{
  "num_hidden_layers": 8,
  "num_key_value_heads": 10,
  "hidden_act": "tanh_gelu",
  "norm": "layernorm",
  "norm_eps": 1e-06,
  "qk_norm": false,
  "init": "normal",
  "init_std_up": 0.0256,
  "init_std_down": 0.0,
  "lr_mult_o": 4.0,
  "warmup_steps": 200,
  "final_lr_fraction": 0.1,
  "batch_tokens": [16384, 32768, 65536, 131072],
  "max_seq_len": 1024,
  "dataset": "wikipedia_en"
}
Each number is 200 + 30 x the weight over its row's rms, rounded and kept within 0 to 999. Layers, rows and columns count from 0. The size before them is the row's rms in percent of the matrix's.

# layer 2 MLP down (transposed), 2560x640, rms 0.0808, rows 1766-1787, columns 320-479
102,179,192,232,174,169,185,201,210,183,161,207,185,138,231,183,214,182,186,167,234,233,223,217,173,145,177,209,234,166,208,219,172,175,243,236,248,201,182,242,160,254,180,228,223,246,191,239,177,246,196,156,210,155,244,135,194,187,234,191,169,204,197,217,181,210,213,258,189,244,217,229,173,167,229,142,221,236,207,215,200,208,240,214,171,170,189,230,176,190,210,166,264,198,141,210,224,170,180,271,179,204,199,198,261,222,205,193,190,189,212,237,232,159,178,188,159,173,180,164,212,193,176,162,191,214,179,224,225,213,190,182,196,157,249,221,198,233,230,120,193,148,190,191,211,205,230,232,181,237,226,246,217,173,205,220,196,237,206,166,187
096,214,161,238,174,224,202,187,193,161,193,217,178,187,226,165,250,189,192,237,202,171,149,239,245,188,203,162,229,246,211,221,190,268,197,200,204,212,206,218,225,159,206,205,234,190,269,251,194,247,236,233,205,175,170,233,217,251,177,228,192,212,200,250,204,199,184,201,230,255,135,229,206,205,216,230,202,179,206,171,201,236,196,233,193,161,244,209,261,207,179,169,197,209,164,172,168,141,181,194,232,199,214,147,200,181,237,190,241,199,198,201,156,287,167,171,245,188,213,172,200,223,165,232,196,182,226,174,140,179,147,171,181,225,196,237,195,202,200,210,156,166,236,236,152,221,203,189,207,211,191,166,236,183,202,229,218,189,210,159,213
101,186,228,166,243,202,220,186,214,281,210,195,169,186,222,196,242,171,211,154,194,177,194,188,89,220,162,214,191,206,198,197,220,170,224,209,227,189,172,258,226,216,119,210,184,196,226,219,180,177,214,182,207,195,137,130,211,164,206,270,211,260,130,233,178,216,162,213,249,208,203,174,155,195,189,202,182,197,170,209,169,236,169,197,247,184,220,188,197,154,165,266,188,215,217,191,230,273,182,237,218,214,215,237,214,153,211,160,156,176,221,221,219,174,176,197,152,217,238,212,174,249,204,181,137,175,273,200,187,239,184,181,208,199,156,197,185,185,158,162,208,194,189,221,133,214,250,133,206,178,206,156,200,209,233,227,168,184,180,218,185
099,194,195,173,232,168,209,177,124,211,221,166,192,171,180,209,250,278,231,228,231,194,257,251,205,266,182,179,199,197,160,199,202,207,231,184,206,219,206,197,206,179,188,197,177,172,203,216,199,243,220,193,183,216,241,152,201,174,221,223,182,213,184,149,178,227,233,198,210,162,176,190,214,257,166,229,192,184,228,224,199,174,211,225,204,227,215,216,227,226,163,201,206,150,206,216,205,168,158,223,218,170,218,201,219,201,190,198,235,217,205,185,194,183,221,197,150,150,172,186,244,144,205,217,193,203,215,167,191,214,204,157,150,231,262,201,202,232,239,220,192,232,193,224,145,172,213,119,230,219,256,179,215,177,240,224,211,211,185,186,191
098,205,210,185,250,153,242,206,168,190,231,268,198,132,118,195,243,196,178,215,249,216,186,169,206,178,162,190,218,160,196,211,241,183,183,208,226,146,212,218,182,189,213,180,206,216,211,200,199,188,152,208,248,222,220,233,181,193,208,152,178,156,239,241,169,193,200,240,165,281,166,181,186,198,216,152,180,174,128,185,176,196,172,175,243,233,181,213,149,222,217,210,209,136,203,194,216,165,227,214,182,176,193,194,221,173,236,261,137,149,213,228,210,224,214,250,154,189,183,195,170,238,220,222,177,188,169,191,201,212,212,249,219,186,165,218,207,191,197,160,181,227,164,183,278,226,228,151,234,229,218,236,221,213,203,170,187,173,209,156,199
102,211,204,180,129,239,223,155,173,159,191,179,237,219,231,193,199,213,215,203,132,196,230,215,276,154,183,199,219,231,187,220,246,228,172,148,246,198,188,197,172,136,183,183,171,210,202,228,231,164,188,206,193,200,223,281,175,199,230,225,230,200,196,188,171,193,217,200,206,140,219,191,173,181,141,196,225,213,177,209,227,211,179,153,230,240,231,187,160,182,141,177,208,196,224,198,199,217,252,184,226,170,180,218,184,173,222,190,196,194,210,208,180,200,252,220,184,125,160,194,253,202,172,172,191,185,241,252,204,183,186,217,124,257,234,156,255,156,195,231,203,207,260,230,155,188,254,182,228,164,208,197,181,203,180,168,216,255,242,192,261
096,242,199,183,217,151,192,190,228,210,221,216,200,223,173,185,198,164,198,243,181,207,168,234,180,258,228,162,174,192,224,167,184,176,201,210,228,249,156,221,155,210,189,203,189,271,231,163,206,165,201,189,184,189,237,240,190,152,215,175,202,198,192,189,167,219,197,135,208,141,195,187,207,185,204,220,230,213,176,206,197,229,232,230,197,220,207,228,231,217,168,203,204,214,224,191,234,184,232,209,175,131,147,188,200,224,190,221,178,198,230,211,239,238,232,208,229,191,225,222,212,218,242,175,217,185,174,168,242,209,198,172,146,224,211,310,201,252,197,184,211,187,180,220,216,176,170,187,222,226,167,215,209,195,240,174,204,235,214,199,251
099,190,210,172,206,218,212,215,232,212,226,247,200,173,221,158,194,149,224,171,225,246,193,254,198,207,162,185,205,183,179,186,202,175,197,165,257,199,174,178,196,207,204,179,205,181,245,237,203,169,186,217,153,238,136,177,187,163,222,223,206,174,193,150,211,214,212,215,191,254,223,225,192,153,191,194,232,190,186,158,184,189,196,204,217,237,179,183,206,209,164,222,255,208,227,178,183,199,191,202,156,191,209,177,172,238,201,142,270,231,151,226,236,194,225,107,126,216,173,159,211,189,144,181,218,227,216,213,191,175,202,212,177,154,256,167,189,225,254,182,226,167,172,193,168,185,235,183,214,209,159,188,204,156,169,204,125,185,191,197,177
092,244,224,208,233,188,175,164,191,174,175,199,239,230,242,168,195,209,229,160,194,208,235,180,226,204,232,216,170,239,188,187,241,257,214,185,210,224,208,225,211,206,209,221,198,185,161,255,162,233,187,119,143,212,221,221,207,248,217,169,223,148,171,188,233,220,168,137,190,212,137,203,210,199,204,261,185,200,233,257,239,191,185,218,140,216,176,167,179,169,175,206,168,237,182,252,190,200,222,175,178,176,228,181,183,154,237,236,169,255,183,190,187,128,225,212,199,225,252,237,180,186,168,166,220,170,181,221,191,196,128,180,249,191,211,210,266,182,191,169,204,166,202,203,199,167,175,149,175,160,190,219,197,163,216,198,186,217,233,189,208
103,261,183,212,156,216,248,244,140,192,199,179,272,164,200,146,192,214,202,180,177,187,176,211,248,205,150,191,223,198,190,205,221,219,186,237,190,188,168,220,136,118,277,196,234,195,188,205,195,157,192,216,187,242,183,200,239,192,209,218,216,200,207,253,202,234,240,210,198,189,193,214,170,179,198,184,187,246,187,213,229,264,178,221,255,165,208,218,183,188,209,194,171,161,210,185,229,267,157,195,195,241,202,195,177,182,167,215,233,153,211,211,150,170,250,211,142,223,168,185,160,180,232,157,206,206,209,270,139,172,186,220,210,178,153,227,200,243,168,208,247,156,195,163,233,205,172,176,179,187,229,241,193,167,206,179,228,214,205,197,203
102,234,196,233,199,208,164,212,166,223,179,135,198,210,190,189,162,232,206,183,207,258,204,197,180,204,250,231,214,230,192,193,193,220,222,171,191,167,204,226,194,222,187,208,181,182,161,215,217,189,225,205,195,197,232,205,202,201,149,166,206,201,183,208,204,204,157,263,239,304,185,248,213,242,195,118,195,175,159,178,207,180,161,200,257,204,191,206,176,266,231,193,206,117,241,196,236,191,202,199,188,214,144,234,147,173,238,230,201,223,196,175,211,209,157,168,187,177,208,212,243,165,144,186,213,195,176,225,211,171,217,192,175,172,244,216,216,218,249,168,153,193,187,154,156,217,219,116,208,216,185,199,195,209,228,216,133,196,203,169,172
111,173,191,208,144,226,239,251,172,180,278,200,204,234,179,203,183,210,220,194,170,177,202,192,196,199,246,210,196,190,173,193,182,176,208,118,175,192,159,194,180,212,182,176,263,226,229,193,197,206,188,212,217,222,218,195,230,162,170,192,133,224,205,146,187,187,191,149,184,212,176,173,205,154,232,196,248,176,199,225,199,245,208,161,207,236,211,187,238,170,200,168,191,216,236,187,218,236,206,206,236,239,190,236,201,209,229,190,216,201,165,224,139,178,194,239,209,183,207,188,196,243,192,182,195,199,227,231,154,187,207,192,206,213,214,169,238,138,224,227,200,162,208,209,220,205,211,126,191,263,206,198,200,227,152,173,140,155,254,191,186
095,180,237,160,207,228,215,208,215,181,207,208,236,202,201,219,221,175,206,190,177,206,202,186,244,196,197,259,189,244,227,184,210,198,211,190,197,205,204,211,204,150,156,270,167,243,187,233,220,174,281,176,234,203,195,180,239,121,188,167,168,159,222,206,126,196,214,183,227,213,187,186,181,208,209,161,246,171,221,244,170,215,202,152,157,172,197,232,226,184,213,229,204,175,233,198,169,183,125,217,175,201,166,178,199,174,148,188,166,179,189,232,179,153,193,224,217,232,179,222,220,217,193,285,229,136,198,190,221,212,231,175,167,143,278,194,204,196,236,186,241,232,235,254,167,201,199,168,242,179,180,219,154,217,237,177,223,180,194,235,208
093,203,229,138,215,234,233,216,152,200,174,208,226,174,241,205,228,199,239,162,233,216,194,193,174,253,212,206,158,213,194,183,218,239,182,229,268,220,184,144,246,277,171,221,192,210,169,170,169,155,184,146,172,204,205,165,227,189,281,147,235,180,175,206,194,235,201,230,153,241,224,272,228,207,205,170,176,251,230,282,203,227,198,202,193,176,203,154,198,210,210,197,211,215,212,249,157,204,188,210,209,171,169,209,160,199,275,132,190,209,196,207,152,237,182,186,131,215,197,212,211,215,213,210,179,147,244,198,225,222,237,215,198,178,186,215,196,198,229,234,210,191,255,167,209,232,206,192,241,181,200,156,220,207,224,235,248,209,223,198,213
111,216,246,216,177,231,167,130,123,238,206,209,156,252,186,198,216,208,137,209,240,259,210,229,210,206,242,237,158,216,123,239,188,214,216,224,179,201,230,210,211,187,152,206,199,138,232,150,231,190,159,189,170,203,175,214,174,178,253,200,229,188,184,210,201,154,218,201,229,172,206,206,165,201,214,176,214,173,176,156,241,245,194,220,179,190,212,234,143,207,186,227,220,189,175,193,175,210,157,217,155,158,252,210,235,196,196,179,195,198,190,287,259,104,178,163,189,177,225,174,232,148,203,227,193,213,143,235,239,227,247,216,195,178,151,255,192,173,233,154,195,214,203,246,158,230,221,242,184,183,195,213,177,250,185,150,205,245,187,269,166
105,220,200,169,191,224,179,151,121,185,185,167,210,223,194,214,203,238,190,280,189,183,176,222,215,205,180,224,231,217,246,241,155,198,172,224,239,203,229,195,192,243,250,146,185,215,156,234,188,158,214,204,143,164,198,210,220,233,229,194,209,179,226,262,203,228,234,205,199,211,259,181,186,187,217,209,214,197,213,164,212,239,221,175,228,191,144,220,161,218,191,200,165,218,188,191,143,205,233,202,220,222,236,195,220,178,179,236,228,199,225,174,170,194,201,167,248,171,170,233,184,152,206,250,184,132,191,223,242,157,192,187,198,190,198,181,263,243,204,204,211,154,210,158,203,185,207,201,188,203,182,175,210,211,167,201,218,183,192,176,216
096,209,235,188,224,171,221,165,178,218,223,230,196,171,264,193,175,223,146,156,263,196,208,201,170,160,186,155,149,225,158,174,221,135,237,191,286,223,167,201,232,88,166,191,242,207,241,194,245,154,177,220,204,251,148,204,250,181,228,163,241,201,214,217,215,214,227,157,136,202,211,189,181,210,239,164,190,208,218,194,227,241,212,137,219,219,228,168,183,218,184,226,221,211,215,179,199,229,229,234,192,179,191,178,242,175,202,215,233,301,159,222,192,183,158,192,195,213,217,167,258,235,194,203,223,203,201,251,244,142,190,223,195,237,206,176,212,193,246,211,175,141,229,204,191,234,185,196,207,200,204,183,192,223,221,204,188,173,215,201,218
097,138,189,250,211,182,183,268,235,201,210,254,229,183,158,203,183,218,240,177,254,197,280,198,225,199,186,139,231,198,203,165,215,183,266,202,222,191,266,209,205,190,223,153,186,251,203,174,206,199,199,175,183,238,204,117,153,277,210,219,164,203,197,227,207,195,222,214,210,222,187,210,215,230,182,138,197,191,167,174,190,166,198,249,209,211,200,247,177,180,181,216,210,165,212,190,254,201,176,229,190,220,205,194,180,187,210,206,202,216,205,188,237,211,176,194,204,215,178,184,205,182,222,146,146,190,210,125,237,162,165,191,223,250,227,184,207,256,197,138,194,249,244,200,184,235,250,240,188,211,205,162,153,204,193,157,194,176,212,239,171
094,161,205,160,183,124,137,211,220,150,157,202,171,238,194,154,221,245,187,184,227,208,181,157,215,202,231,203,166,180,198,235,185,182,214,200,143,240,235,229,188,206,205,179,216,207,174,225,174,227,204,144,176,245,179,213,251,209,216,165,170,157,150,202,187,219,239,176,225,165,220,174,274,173,203,246,224,211,162,192,172,185,177,133,190,220,210,220,195,218,208,199,160,196,220,206,189,199,150,267,207,180,208,204,236,231,207,173,274,244,272,181,233,228,195,185,229,184,218,177,171,186,181,178,234,227,82,182,244,176,155,193,196,160,202,190,268,230,208,232,175,228,207,214,206,265,221,184,166,161,190,228,198,166,245,223,188,180,216,177,203
103,214,200,194,195,218,163,188,137,179,233,188,228,205,197,198,212,177,214,269,194,188,211,257,176,225,217,253,212,205,204,176,186,196,255,192,216,194,225,183,233,230,138,192,201,193,225,207,163,208,179,150,167,267,182,194,193,183,238,169,188,163,259,207,234,243,198,206,178,157,212,115,184,159,230,274,181,223,184,250,237,224,238,197,214,217,211,188,207,193,171,165,162,228,169,200,174,192,253,196,204,188,245,223,221,158,138,252,203,114,240,231,244,210,227,186,184,208,170,256,203,178,229,181,244,223,191,171,216,164,196,221,228,151,186,248,210,231,207,161,213,157,217,171,189,198,196,223,209,172,201,167,203,196,183,222,258,199,210,163,225
099,181,126,284,167,157,147,165,172,193,201,203,156,195,141,165,231,194,205,237,249,238,184,152,177,219,162,174,180,248,230,254,204,172,204,245,211,264,219,237,198,231,272,240,180,231,241,155,190,189,249,203,172,227,198,188,149,204,241,160,181,196,197,208,266,220,186,202,218,168,161,241,169,222,161,183,184,170,183,217,182,168,200,232,203,192,201,196,188,218,248,225,179,186,178,221,142,201,169,202,185,203,230,216,265,198,239,165,177,176,234,219,177,192,233,195,194,185,190,226,197,206,170,197,172,183,186,182,222,154,151,218,179,203,204,203,180,167,237,169,181,145,224,182,184,233,210,149,214,245,156,196,205,231,199,214,231,156,215,244,208
091,200,196,195,246,189,134,210,204,207,184,246,214,180,223,191,214,186,189,149,210,213,178,228,207,166,231,224,218,206,188,184,202,207,209,178,196,220,183,239,171,208,185,202,188,237,191,179,187,238,223,180,144,230,189,219,191,169,214,237,141,195,190,178,192,239,184,203,191,186,224,214,187,222,207,208,187,191,118,222,230,169,236,191,240,182,236,146,203,229,209,151,175,205,215,237,228,171,242,201,156,214,236,156,133,255,213,172,229,151,186,193,206,190,214,228,276,172,184,192,174,130,206,206,192,246,242,193,167,227,204,129,192,214,203,181,204,206,238,193,204,206,197,224,167,248,156,183,151,237,168,219,202,150,175,174,157,156,163,227,172
# layer 2 MLP up, 2560x640, rms 0.0424, rows 1767-1788, columns 320-479
100,155,172,208,188,190,198,130,204,202,200,194,161,208,223,178,186,211,166,225,155,196,202,225,240,212,251,180,201,215,190,202,173,211,231,227,252,260,181,190,183,233,211,187,209,233,177,222,196,205,151,279,214,206,217,180,195,258,215,203,210,186,187,198,213,208,210,186,255,249,77,203,228,171,215,162,181,219,247,213,194,158,247,180,172,172,204,308,202,195,169,189,181,182,240,205,210,200,229,200,216,232,231,160,191,172,221,158,241,233,182,204,216,180,179,207,150,185,222,182,197,215,136,197,242,168,238,201,188,227,185,270,228,199,248,188,175,153,226,215,148,231,207,249,181,219,208,162,246,200,189,228,223,214,230,218,194,225,201,247,174
100,160,204,187,196,122,195,201,201,166,235,214,212,161,163,163,230,239,181,205,202,179,164,200,232,205,205,222,189,229,178,223,228,177,158,198,197,191,223,212,217,255,179,229,146,192,235,155,187,153,166,180,242,182,200,209,206,254,177,214,170,150,225,148,211,159,197,197,137,216,173,214,177,160,176,208,213,201,223,175,212,210,212,223,207,147,222,225,181,187,192,156,221,230,173,214,176,201,230,181,210,132,161,192,138,180,137,183,216,142,160,198,217,204,229,142,194,210,184,186,207,190,144,200,220,162,191,186,145,209,224,161,198,212,173,262,204,190,192,129,183,218,280,238,192,218,184,255,225,181,255,224,212,203,210,207,250,185,230,182,150
100,216,255,177,252,245,190,227,182,255,161,205,139,198,248,211,193,220,185,184,178,176,258,213,203,190,192,176,224,194,164,174,189,212,195,173,179,156,168,210,206,229,185,231,212,197,225,164,197,242,193,247,115,200,172,232,244,200,135,173,215,172,221,184,214,203,220,183,228,211,189,168,300,174,175,188,178,223,81,202,269,171,212,179,176,187,215,188,229,151,169,156,236,166,238,233,227,198,197,273,220,221,242,180,206,154,144,183,214,235,209,158,233,153,239,187,176,221,204,143,269,222,217,183,178,185,163,185,201,170,163,181,222,229,226,227,207,231,206,201,217,163,213,180,254,203,234,180,229,191,213,181,165,195,189,231,218,243,157,169,173
100,195,179,200,231,194,150,197,238,195,184,184,169,186,152,217,207,199,172,158,168,190,230,187,245,184,202,185,214,188,157,177,238,192,174,223,176,173,271,233,176,152,202,158,229,190,223,227,208,234,228,168,262,232,199,222,225,250,241,160,201,200,211,233,154,183,218,168,162,204,193,179,202,206,171,202,206,210,185,182,227,167,233,188,171,159,226,229,207,222,135,197,203,233,239,224,239,129,182,203,177,236,247,198,161,174,211,240,223,231,233,205,240,200,216,221,169,257,217,241,209,174,252,190,218,237,241,184,211,189,235,207,197,210,201,172,180,233,198,246,181,181,156,212,191,172,210,206,221,185,143,201,228,163,172,170,189,241,166,218,230
103,204,156,268,228,238,208,182,183,192,190,162,199,221,211,201,152,192,190,204,229,214,176,155,206,247,178,230,190,254,199,230,215,220,222,203,242,157,224,162,148,152,199,186,200,186,189,249,203,181,182,132,205,222,184,235,240,208,234,204,179,199,242,207,208,194,223,192,179,144,222,179,197,177,165,195,186,204,176,187,232,175,201,175,198,236,188,282,162,202,245,183,239,184,192,212,256,235,209,219,196,163,215,205,200,166,251,181,192,210,216,160,202,187,233,169,251,191,177,227,197,233,213,221,176,191,209,242,216,180,185,206,192,251,290,211,202,174,159,195,164,153,188,156,181,185,273,190,184,169,142,174,175,217,205,178,225,215,222,220,170
097,144,221,200,163,170,131,149,196,192,216,233,216,153,216,156,220,200,157,228,194,181,173,217,211,150,197,233,183,223,203,222,213,227,172,183,177,163,165,220,267,198,212,179,223,286,242,218,233,151,201,169,200,211,203,183,245,206,252,212,165,227,237,188,156,208,193,223,216,194,253,186,227,149,205,246,162,237,195,188,232,214,254,184,224,151,206,254,237,204,166,216,184,210,249,199,188,225,186,168,203,198,210,152,199,214,189,230,164,176,144,253,252,208,179,228,164,220,207,251,215,215,159,234,194,238,161,202,185,179,259,247,171,219,155,237,225,196,218,204,202,180,204,213,202,231,215,153,183,228,234,165,191,172,175,260,255,215,200,142,206
104,178,224,209,197,244,180,217,165,227,246,236,207,230,216,176,178,240,199,235,213,203,221,268,157,230,237,206,211,150,151,181,192,245,210,229,177,213,196,203,223,179,195,202,265,157,184,250,227,212,185,198,206,149,170,211,158,202,198,217,208,210,250,245,234,267,152,213,230,247,199,222,238,171,233,182,223,162,156,174,202,197,199,260,185,237,196,188,231,173,203,206,206,207,170,210,192,197,219,244,192,211,178,181,227,184,219,175,258,244,190,231,201,197,211,141,156,197,153,188,194,216,224,211,186,171,250,189,244,224,215,183,142,163,187,193,236,222,203,202,215,194,165,223,180,190,259,238,176,167,166,204,210,199,157,175,231,193,240,195,212
093,234,198,221,195,226,165,204,140,252,186,232,227,136,197,147,164,205,194,154,171,257,162,212,205,200,193,203,161,171,160,219,209,285,197,197,250,223,200,203,198,170,202,218,207,211,163,165,263,202,174,225,214,219,195,200,196,171,215,172,309,205,218,190,205,209,193,191,226,202,184,179,168,214,204,190,197,181,191,214,257,181,221,246,231,186,250,199,218,123,226,164,199,226,188,255,204,215,221,239,158,220,178,200,184,249,199,227,240,231,236,209,198,226,205,197,191,225,176,252,161,225,127,167,210,126,237,193,227,214,195,160,258,181,190,126,247,230,191,220,185,119,199,161,212,198,216,178,216,243,190,158,202,140,188,185,162,203,196,186,245
101,247,196,184,181,198,220,256,204,163,185,186,224,185,211,201,176,218,177,182,171,229,157,210,221,221,162,219,203,192,200,194,178,245,138,166,159,188,222,249,178,161,243,188,239,214,219,200,214,190,185,225,171,244,225,222,162,163,207,231,148,195,200,198,159,229,194,214,165,191,210,195,173,207,163,137,211,236,174,180,240,219,219,178,225,165,165,170,204,211,249,246,220,184,205,187,176,256,174,280,198,202,193,207,184,182,207,168,218,154,146,193,175,203,224,260,162,231,231,225,193,214,206,203,213,173,193,156,153,142,168,192,177,237,173,197,237,194,137,197,211,185,213,153,219,227,198,212,171,170,203,181,128,223,248,180,220,195,209,168,204
115,240,217,189,182,211,175,192,248,181,200,194,172,198,254,202,243,252,251,196,212,215,235,208,234,180,264,198,177,231,180,207,174,230,220,192,206,216,179,171,154,240,177,192,230,146,189,244,232,223,201,232,175,206,203,188,239,228,225,198,179,181,162,211,188,179,168,219,167,186,152,263,187,209,214,191,203,198,208,169,215,192,206,221,237,170,204,205,241,246,213,226,211,147,203,222,186,162,206,177,174,205,226,189,266,198,276,210,213,200,176,169,156,172,121,214,189,163,189,217,129,219,185,156,205,225,209,198,210,196,209,172,181,157,233,145,215,169,242,227,156,197,214,225,200,219,256,176,163,212,178,175,174,164,137,209,141,203,151,183,161
109,172,188,237,207,191,185,236,226,181,161,242,205,211,247,173,203,184,227,150,166,189,176,204,192,198,232,186,168,186,200,163,199,206,192,224,188,224,231,157,162,186,194,217,217,193,174,158,208,172,231,224,177,222,216,193,228,166,221,204,162,196,214,193,228,138,207,165,193,207,193,184,167,161,204,228,200,168,239,223,188,184,217,204,165,229,245,199,253,197,180,218,179,164,217,239,197,216,186,195,207,191,214,175,178,201,265,218,206,229,168,181,135,206,180,207,219,206,213,257,192,202,171,148,217,210,151,264,173,201,181,225,221,210,242,100,254,168,177,228,201,136,241,220,239,188,207,159,242,182,222,222,182,195,272,232,211,145,207,203,242
099,160,193,197,165,209,217,216,176,197,193,199,246,143,243,179,197,213,207,223,235,166,185,218,179,171,203,206,191,256,120,263,242,182,217,222,183,203,226,129,226,176,159,169,127,237,202,200,203,177,196,221,263,154,195,192,214,217,248,211,218,174,226,172,229,219,168,169,202,260,179,180,183,190,181,197,236,199,237,204,168,209,203,246,151,223,235,246,156,214,203,258,133,175,179,223,165,187,248,176,196,196,209,207,214,213,141,177,168,221,210,176,217,166,167,198,172,208,198,225,207,165,158,248,198,229,206,182,195,213,190,197,218,162,198,155,185,171,168,197,154,197,143,193,172,218,229,254,287,144,213,222,249,181,263,144,227,176,205,275,225
098,252,150,191,138,238,203,216,108,163,226,163,203,216,255,193,206,174,196,160,205,184,189,247,241,291,229,251,203,168,234,224,187,217,228,213,226,152,174,194,211,201,233,223,154,204,160,132,199,203,198,233,211,247,184,218,164,217,260,189,178,189,192,239,204,229,180,251,199,234,206,241,232,243,159,206,206,219,197,198,212,205,195,295,184,229,170,177,195,234,158,191,228,214,177,225,154,203,196,195,248,211,225,177,189,162,170,173,188,234,188,230,162,174,187,172,199,175,127,219,136,180,240,209,226,202,201,195,214,212,195,216,178,219,204,162,168,201,221,211,167,169,208,196,172,218,215,162,229,203,197,183,172,181,172,194,246,215,191,224,177
112,138,279,181,218,248,190,189,237,250,251,200,238,184,158,244,229,190,216,220,185,242,182,170,193,202,189,221,209,170,165,201,224,139,158,231,180,189,191,158,192,239,160,170,186,179,218,167,223,239,198,189,200,166,216,283,229,185,122,207,173,179,161,197,210,159,206,229,185,154,178,194,187,177,184,157,204,207,200,229,225,198,177,237,201,201,146,199,255,207,172,182,208,266,205,180,211,209,212,200,180,233,237,187,214,178,212,183,237,183,179,225,276,169,201,209,212,236,174,155,159,228,167,220,205,239,245,166,208,193,217,184,210,196,197,188,210,263,201,195,213,247,220,217,199,183,284,192,216,197,145,218,231,231,223,266,186,219,164,203,197
106,197,228,192,181,219,224,190,168,241,239,193,169,258,213,180,243,219,201,267,228,249,183,149,159,216,142,205,169,229,193,162,157,161,170,233,172,174,181,168,219,189,197,268,213,226,202,169,270,184,210,232,246,244,154,215,227,163,203,195,251,190,198,224,152,253,172,231,190,194,267,257,168,150,221,220,253,269,213,206,201,208,227,239,187,191,225,254,206,177,204,225,166,182,203,164,224,200,145,168,188,200,169,176,227,225,193,187,170,232,224,198,196,218,177,194,144,215,159,205,175,179,188,221,203,191,232,211,174,200,198,148,225,227,194,243,165,232,187,231,186,158,205,182,207,229,221,226,222,226,191,173,216,237,206,203,181,199,242,202,219
095,202,185,232,195,233,181,176,187,257,244,195,229,220,257,180,170,206,204,158,177,224,244,173,211,175,222,190,162,198,166,200,255,139,206,212,178,158,137,217,209,179,245,191,176,211,208,198,222,205,183,206,229,193,180,227,189,184,208,189,279,161,188,202,167,129,193,210,126,197,210,203,161,157,203,156,257,221,193,179,217,190,140,254,205,169,187,204,232,227,180,197,235,242,144,214,188,198,246,212,200,237,111,216,182,184,225,235,218,225,204,226,217,229,181,194,221,225,166,176,213,173,209,244,215,154,214,201,219,226,190,233,210,235,167,210,214,163,217,225,163,154,199,201,213,252,202,177,198,192,234,227,190,219,225,203,202,163,242,218,190
099,147,163,219,193,162,168,288,163,246,236,196,202,222,175,216,173,195,196,233,225,188,213,213,184,202,217,181,186,174,169,152,204,178,217,217,204,222,236,252,192,208,205,137,221,202,205,202,248,174,152,216,184,228,210,185,236,196,218,235,226,162,173,207,220,260,199,227,194,190,214,191,164,238,258,238,194,189,172,171,222,202,151,241,169,135,228,225,188,237,191,182,206,224,200,203,191,185,191,200,249,219,202,205,165,217,161,183,202,212,173,219,195,190,233,194,145,258,209,219,202,162,239,208,175,208,194,186,177,220,205,189,157,220,149,160,154,179,213,161,212,207,198,221,224,214,223,282,186,162,236,176,184,202,166,164,193,178,182,188,224
096,128,186,175,199,184,187,161,182,124,245,228,186,178,254,213,203,199,197,138,190,193,179,186,159,168,202,204,159,182,196,196,205,177,168,190,162,195,201,192,270,177,218,231,150,209,213,247,198,229,201,246,228,291,135,217,193,173,193,217,172,192,207,247,166,163,156,161,230,170,162,200,205,197,179,200,168,239,204,132,232,249,160,196,222,155,197,240,228,203,188,216,157,203,214,188,166,183,195,271,205,178,231,196,223,193,160,180,238,216,196,188,215,231,253,197,213,204,196,193,206,217,182,179,199,168,165,215,191,245,245,189,208,209,192,191,190,224,200,208,178,238,207,178,199,182,215,228,257,141,231,178,160,225,163,220,218,161,213,209,220
106,141,171,223,168,177,221,186,164,165,207,206,172,171,193,151,193,161,145,227,171,201,221,190,180,246,173,217,225,183,182,169,134,204,237,206,203,181,238,201,198,197,232,209,198,164,281,197,199,233,246,167,195,210,168,209,180,173,231,185,186,187,231,241,203,202,155,157,246,212,195,209,207,175,184,219,172,191,157,220,228,245,228,154,178,184,222,219,162,223,248,163,160,168,215,197,216,221,217,214,177,183,241,203,194,193,185,225,178,210,204,174,158,233,198,207,200,196,213,224,268,131,169,130,217,186,205,197,194,132,227,177,200,228,218,173,231,207,183,251,147,125,244,230,182,173,222,191,207,231,200,217,198,206,201,133,206,159,168,183,231
101,178,178,208,167,194,234,234,231,211,210,214,167,231,241,174,192,168,180,149,176,182,175,214,217,173,262,259,174,189,123,217,201,174,191,161,171,185,215,208,124,197,190,126,240,213,222,200,243,154,206,228,218,173,189,215,199,165,198,166,215,164,264,238,237,140,238,242,216,223,258,225,190,212,249,199,251,214,131,250,184,142,164,212,238,217,263,197,254,161,200,189,154,232,204,274,199,185,197,189,242,218,218,172,178,196,146,220,246,236,184,184,192,194,213,247,176,149,258,229,228,213,234,227,174,190,220,214,166,288,158,150,201,203,178,176,165,167,210,135,174,220,200,173,161,229,137,209,245,176,185,151,249,163,224,165,187,199,211,201,231
094,186,164,185,176,202,218,194,155,253,190,235,177,205,237,196,209,140,223,215,147,193,220,231,220,171,257,236,202,222,176,231,201,194,188,194,176,218,265,199,215,228,221,176,205,143,218,228,163,216,193,209,155,166,201,196,188,207,179,156,168,207,163,207,193,217,248,239,212,224,168,201,217,222,242,260,120,211,201,180,219,177,165,185,190,173,194,161,200,184,199,200,211,189,187,221,171,209,207,184,203,162,235,198,152,261,210,154,194,190,213,243,223,235,206,216,200,196,235,184,223,161,214,188,210,216,227,231,224,200,174,221,132,176,134,165,214,162,169,191,167,225,191,134,197,204,234,160,199,214,198,169,187,160,219,217,212,161,138,257,196
101,131,120,187,223,194,218,258,188,230,204,188,187,172,157,162,227,253,213,296,199,249,182,194,217,155,198,185,168,232,207,215,254,219,155,240,249,194,210,191,191,248,137,194,147,244,187,205,206,150,197,161,183,177,161,243,189,153,203,227,168,174,185,154,229,180,188,198,206,251,206,193,227,249,169,197,178,173,180,149,172,171,257,198,180,172,182,238,220,130,172,218,198,177,210,217,151,224,186,204,294,143,187,202,211,189,129,153,165,180,217,220,147,249,223,188,198,183,209,244,227,182,221,135,201,189,216,185,207,181,247,183,224,209,213,226,169,197,199,217,200,171,208,171,208,185,154,211,250,196,233,218,158,152,210,247,261,130,170,183,196